Weights of a small transformer language model: 370M tokens, 6185 steps.
Each number is 128 + 32 x the weight over the matrix's rms, rounded and kept within 0 to 255. Layers, rows and columns count from 0. Numbers have three digits each.

# o: layer 7 attention output (transposed), 192x192, rms 0.315, rows 60-63,124-127,187-191, columns 96-191
# v: layer 7 attention value, 64x192, rms 0.267, rows 60-63, columns 96-191
# gate: layer 7 MLP gate, 448x192, rms 0.229, rows 0-15, columns 96-191
# up: layer 7 MLP up, 448x192, rms 0.24, rows 0-15, columns 96-191
# down: layer 7 MLP down (transposed), 448x192, rms 0.227, rows 0-14, columns 96-191
o187:128070140111147183135117099118144145125174174112122105148127137160118086116090152179142111106112110181080061103094100092125143147062089144151156106119108114087106135119113096115128140147135121151141117160092050087094121171149154136149192081122140100120156074147100077128122096072151131106
v60:159139092148164064127176124123141155129119127094167164166207108111127177068140117145138153116135120128146154171124144140144133133053106104135123088076131099110110121159113187160071131197201084131162079141121118168105132110141162102079114153127165103184104075113071116191079127143166131110
o60:172131175131135151121159167139124057100168147147132135125168137081095090156120184157122124148133222160151165120077174138148011160101134144162131112160147168181141073110071082117152134201125152096113070176107148141108136143130155202098124152187173122199124097111149198166134129116105140097
o124:133121126157153137151108115149174082166155073143189144074075123129156112121123119121120125082089079122048133057198136137106127131121104159136156171128183140082124139025146218117118129119096097124157141135103116119110122150116133059097145087135117084059115118150167175099121123123164123125
o188:159122123168143120145139130130164137085107104109123070101141177157124130103130150138144124144145157123162132097116099115148145132140108093144161095092162112115083155161126139090131154119126127110146153093109170122122120167096113117116148159109128124155173104133086125100116108102103106148
v61:125156063129085174161139174163174147169153144183090091135072100127118173153136122133120124146075129095131134135139117143109204166161127135108110084125180166135130090074135127072077114170152155151073100097142140163144106102106140105150157153126145173112164105136141130157105071089117128162
o61:141227158188088100182153117156169137117130142170157126130113108153151078064161109154178170130144134139110141160141135227167111182061159126159135137084081073142115212164155169041184185159150125092104150133091127129167124148147124146172088131084109227096116169014228050144132161107082173233
o125:135080153102122153121081123103135100080122119124090111133103156127151151142093127110134084101154113123159078086121160106096163146161149129113085180101160094182107099144106142149115098087149124135201146164093125126144196121096137169117147117168121109131153143194113147178121126148160102103
o189:138138113106131115106189159123138126112163093163077138131153162156103100099155093128147135132131124129136098105190098111107173084118172179144141150131076107111123098105101118154102090120070112149166118117178182119098141173098164048131158150123124146124128148166139089047083094113168118116
v62:139134135181123093142122067084093124159093134103172121097117127106140163176089093141122088137111121117112116104062110133110110103132133090113127114129087128037159096174123104082164159089100204189101124102120176169216180119191119070112105147071134108131149181104103132150148145119172153083
o62:163117165186157107066095147125091195141094137154110129125039108030139124115125121148132072132109147171181166095093108143115179107170091138128108122120178127145177143189067136161074083112030158092039182148175205123139178111159142132154082200065174110141095114072194104153092191113128209147
o126:123142118120108153116137115123114108101153130130113161137165125165115159126131128160171106119129143085149141119147070085190053103067163108154109121163106145138131138109152112051185189100124096082170082129094145165127138166121101189149168095127119117085090104111151192115189130157118107106
o190:105117108153117141113116143138081119118177125093113110125113115163156113156124150105116158105123115160135101139134163110106156108114131116126110170103136177106089099152120107136120090152161135164136120151136140183131127127143129115094104124129089082158188141140144215126098122168117140104
v63:105067115117099160107143161080181160118153168099150172093165157099152157104106132120086148146108143103147171130153134105179176108137114135167098101134087084110146138091103077154124164158130104127128164153130057120183084059124140143167146179078131119130137096138173123101138129130157089075
o63:171092164170121165144094098142186144174152150114092157140125208151116102105153060101123102127089113144146135135178105155135121105120125110096068095137103121091094188144115071123079081109144129182115065143080061123160112082117106152100099129107123102099144070128088000114104107159117136147
o127:108157112114129050144136169113141145085119147110128090175083096116113143117106117126121108089124133086117133111096089139168077112101141134170154115190182144193169124117175166077127072104086138093121138096136146129135140176157076101158110110101198133132065110122120169135129158068125100104
o191:141120102124081065170182154119104131122140109185109118129170143148113148088107093126131127098166144099089110131122140083064144130140137142160115110092160130138140076090083121145092159121134144144136183150088134105112103084110126142126123161133137174084110137167120026113150070166133093107
gate0:183056118138140099166120095155124126070146127066058131141124093091103118104108140085093127124085141198047049158127083138086144082160117210164133108138190156154184165108156130158159174141134123097151135080108087139113123134180165137121176139168118107167138132166116052084133170167058151140
up0:071144106217104169130112131136077137087130124143088140095169154145104102107155071168151094137134112180099128140083095108130047122052147180078117118108164121130161123099141181176152155118151113114129144126117207157182139172146093120117183134134053138073101121099170139149153162120101138098
down0:184115096164101144172163100139143127155145073163159106102160110135093080136129118103202102087209164155087141146118159125169084132137062151136145130126163116106107063122125148152127095205144163134157138108113105110137154086171167115109167136135132137179138114142119159141140155109124144121
gate1:146122135159129076089165076126151146115162094146134094129116148148163107174126175085136124174157155126143138135145164144113126150133075171098113105087114180119132104143127115143124136134165139083120143156097067153142164071154105122107172127150135089095093121152097076136108094066048086142
up1:132113190172146114132102148129108067122143128051160115138075129124163115109089085143083079117104141098147115109086140111090098165088156116150109142124125115183117075190147203104123107089128105139155154131128119126135140192152164149122121115125105162118138123140156155136124105162110125175
down1:150115136157147091177099126145159154207118107104113088142170182145135098105184137094104134146092089133084179140120110149079099153148141132117206110136177144111133092139131123132150127146087139177092132168081143142102164152146113136150105119140137089154149038108081075136139122157132178156
gate2:156136152136116119124135152178102206152120163060097149115171111072150151220145216096136160187091096186127113089160092101154114216151135150128125173143163145088132143141066173177118113106156138044095109117072099095138117097152143128116165133156157127172132115135132124125119064118153157102
up2:081125095114119148120137123069132142167158158153127147182201092059166054083143086162072163173139196174098064104131153128139160164106126134144118156112099140018160151156106115089179123104132079103117120052175175106136154148103117170133078107086126117125137084135147111145115152103087172105
down2:086134096081107199166132137115114151050146126115152040191119216101142091169158075157229177150104136081085113139147139113122109103106176109133118121091131149129167148157183081142168142159191128119161175087149129136095151119078126142143139155151160107150143138139147042157073130063151175178
gate3:160101084120057104110048187128098168184127084159171109125129129133127105134125126119128132124089158096206124132126123098130113101135081091126112093083101176123102103143124161064134148111182123137178100131160106133113137125125114084150105140112108098103127093169126126147128107110166123178
up3:096154162137141165101114151132154118195154122141133208121145094150171119130082139137103164124096118102138138189150119136101145119109075143069105086110036168145195130142110128097070126182145138167140139123156130125097104103110148120141086133115093111169166082107124145138132094049160096161
down3:188130135133151112088110164143128168158150148062140156129109129135091134157134135112149103117154123134170104150162080132127133156102092094124138088120097105145139136125166161155152138140117165142112153104117190098150096039127159053103081134101127121158087070187147142101137142120120168134
gate4:094160131080117091120115092152194151125068097121110165092156070109103186143114141136117114144165150137122079155102131146080122097115118119106139214133149139152113156067156153091049070135126104106083192141158151120127072113169044173140131092098184146132076148096119127120165174124102129117
up4:236106093133140085145149120168128082167112112134148131127183161094126178141121120056161221128142162108094155141073064101101150103188112133179169221143125096150082166156200155107123127170171181068132122141099121043056074153187093118199100108183098125139100146153118173171133124134140145095
down4:092153102110112089126141143164153142161141102239161067118123102116113094153137108124050120071096184121075100130117132107056128159123164117148103188090106145078156051103165066108103117157119179090135214091121137065132171094108119128146169090119199054149125107105047118122123147150108106124
gate5:175198136094137164114104117167140204136066148115096125070093152084079131154101152109129141137143158146121129154115090103147120123173115193090177095147137078091125101103083174108116155122147083114143156155141090081080120105098167090189125190123096076127098115098133116118110131136161130146
up5:119129190123152119151157161150177127101100150107129173122134107124082138167148100097165146096095123145110158132136118114191121054123145179101165128139175110124134065166188190177082169159069121105132127094114148129179154151117141128102126126107159107131050121107070134124141111071134107123
down5:098151147124104148147104087196101178194130193128108132125116130176086130094092168109074091115096125112136146116121080114162136137162134121075135158168075113142130114119098156109128103152115091124110187160101090147137117170113188131121136118131137116122111079081106126105105173106120102112
gate6:107133149082049188085139117088131212159073133118123122129125120117150143120112138135063141163030115122145128186119180107146183121133143112092166125142111103097086074167137121103142136116150102120139075150144113112117144149087158103168132153103124163107153150136109147165134091135124080077
up6:134104148174120103160156123136118087159117128112120135139171161108109111143132155095146083162110108118051188115137118131073136115187098113162207143117101229119108156144150163162131115165164079152220114137127068155153145092065127156146131088069099151143203079131173152161149195069160096158
down6:161066112161092143117104121151104126174095131127152155133133135114169097130089085121101087131142093159115108112133113142154091138097134074104171132168133133103100128126123087169111161103179110100087160152101203175085150133149145071117174169165093156120164143119128041171137100102135068123
gate7:147154118130126070106122120210116149108148163109169150087138131103123158040134091070116088153089104155139085140121116133117112120127159137087159143109138088214136152102212156101144109140109118069065117062093117095179096179065125089154133148176104143144166059071077131112140108136110154120
up7:132109094139123158117106090121121178059148073115135171106140098146119157117198168122132093223101150132142097166093140150154115107098169134121107105159133130113112090166141123137098115088163127160016195126099135158152124111113138161113071130115103085149084151026113137144120097163070138160
down7:167095099136168130159156109124125168135120132162152123085128128188165051099161157147155097150184119169149142174130172141094092169099108061093083133117167111091142145135151104145107070126113133101118223111170138099148121116159133137125070194145190079113122171131152170187160113143074127181
gate8:142113163083154172071108172124073137113116174144116167056146150150082137125111178169111154121133086147137126171069154143161123127108109152096132141135104064131153130143100080096069144124181124080118116067143098141079090114139163124156150137177127118173112102183102090105168075143146093121
up8:129140088207115143120131119150125093140102120180176169128192122182136101034085182145119117128105093105154125166189120142111103107130147184131139157109108162140123103110091112156166116160079178162141134122156134093107138128149146131149116095134127133108113133167110144157189054082138132112
down8:139166168129150152157091152142115184099151161124164127109122125113168094160137138138148157160135125137059193129103157096142164132079093161100137104087155116139152130104115079127161112136158165113110173141132058076085125149086131147068133163113165054128175133119107099130146114149111175127
gate9:137168140157113185098142149149087135133054170105147142149157178188148154169035101086158073091133141151142164089143084079128077099133084122164188168154129121120105114110123117125076109152105148152111069088108071150124096182132111075086124142150103161103118104162155086175083159128161087134
up9:135145167075061108184135155113114200165122101102124103154119134121148153139125064179134177150125147111151050124151169117094115103158154077122110072145156170122158173065170124162113175169092151180143198199138178130203105171141100148140199125153113166136103107216107130143094089080131058128
down9:155121119106083120168137165105110136097094099154136107151149157129136150139145165182175222127152149089150111115132126109107175142165104189116088093173162099119126129124176172158113098154107160171152171075178187180103134084122190136156142094087093140105128128166081165175100157151079104167
gate10:144057076167059177102102107164142169140113118131118194125094154047069129160081152143127110160139117118152163099082173117085123154117102085172197070108169070141098052115163120134141120120104124103122162174208088170141094141130174132152154099093121129117104125141107182146127127138109108168
up10:079149100129121136127115111143104190144111138138073147162101127151173078100160139076157139144127163103136140143163138161090101141057106080147115148158086096147161151104180076086183139164153078154181105187122149114110112095114129148112063155108135142145063133172131152129148103119172124097
down10:096067087122137176094131096064145094142098121058135134140130104173115117064181080088142154097171106164115088100082161133138079076140112144118035096136142143136110147160154086073106101104132114106163184087170143103154128227171100117124123103153112209154126155086134152143075147111128130118
gate11:100090134133124128146136142150128198164104139132208137120155092161125152152123130133156117113108123101095127152191155108109180151181094183101094125109055139063129117109163064151089105105151141129131064156111124129094091148166116171175125096126143077123164168070108133145097125088136162113
up11:148112100170168162097157085136084088120105168094120138150163108106148180145106113187080157179115138122093170091132155159103165140114120082146161119110090157153123113146132087100137144126171116147087148145134128099103140150104130065195184140148099128116127151153114132146183170139157107155
down11:103123047127145170091177136153098129106077113149110129150167136110078116070071157069139143161157103127144188110099126140064133183136145089141150164159109150167093134135158156117133132112100084074138133166183110140130132094099102094165165132145184088147107128144177148120149118135127151150
gate12:085123111147169140121091147213078106144150118101125132169119165109155088132117124079157047092121141152172093142107154153153190122188129078101095114143214131146117133073086131077104131162107127165110117132146093032159118125158179121110088143171135150116167178060127164097137134131119150118
up12:029211080216135125176119133126141176112060068176200049127145143137140122157150138174131087135154145101078106158163124117106073149166188099073123106145149115153144146176133144123143118087069117124138124159121129121143161140106158117134098114106100176150120105164107078102166150180154161107
down12:145177104154103056117090166154080153085142117143143090177107179121117116110165116108143133158084165172108148023143099160097137152167173135150116091103174130159141109084092135171153140092090118094132112116170078071120153172123116089139108099078114161145097049075122138094119143121149179134
gate13:127083125116148158095076077134153124206067116119155111144180132044119104088121142123104173145137132106111112065156132056130142091076126171097155126151072112161078132079115096118187079190169150139131120163114089142094141106193135112110160088105077159098154118093076116094099123174108089147
up13:130189129153118075203171156130071097103111155122115128107118066138101141160128139115092066156073116099147143122092109134064111137128104099159099111170143117135143075164109112136176072091089126139165200107162159165094129148063136122106173129148203106130100217136200125173140136106179122139
down13:112113116122209115209189165148127129177120098080132166131115193111128109101146114116148142112119151163209175175069184141107093097110148118152130155105122141114148152116152126134117218137118137070114149099087186138095139118079081147171058160164139228112137171151060130101122116148180157120
gate14:170170073119119073102150202139117167108100148152135037106104142149161110166101095121139088124100124109138103163126166112153127136143137170176145127137115100149115120069153152071106081084152132104181103124070133104052157096102148187168109104128167115076131147110109153123137157107159149066
up14:119146228120145141108139117125160113131115153121153125142132110096091074088169101152086086140150075097144066105131119152117105085156148085122095078202095036120137086144106133078128152142121136208120150124174150159154141109119195134118096146160142118160097128159136111172135151132145148134
down14:146131125092105157105179060063240120088189171099139135079094128107089162110048071107081137122106100119099106144097135086066151141135138108070132120079125155129170134168082219112113106121105154103154091123142127113101117130154093183093101133202147133129093123174151049142092139059158057121
gate15:167115108097090131144112159126081109148141163117122101145152172108136124174121087131118114118068110149162170122087129117100099135160164145095096095079084165132096078130139134151159144084182148147093110064158211131100090081140109157108125158126063185200124108079061162115083096107063105113
up15:140167111153129161108137141156154080146137168126140129102131137186097133113053164176092173118163172119162155157153204154159134152135118110158123179138163139090102125169086157124065138181145101132145157060137159100098105149142067167084093158087176150168127132166161130146159101099140073131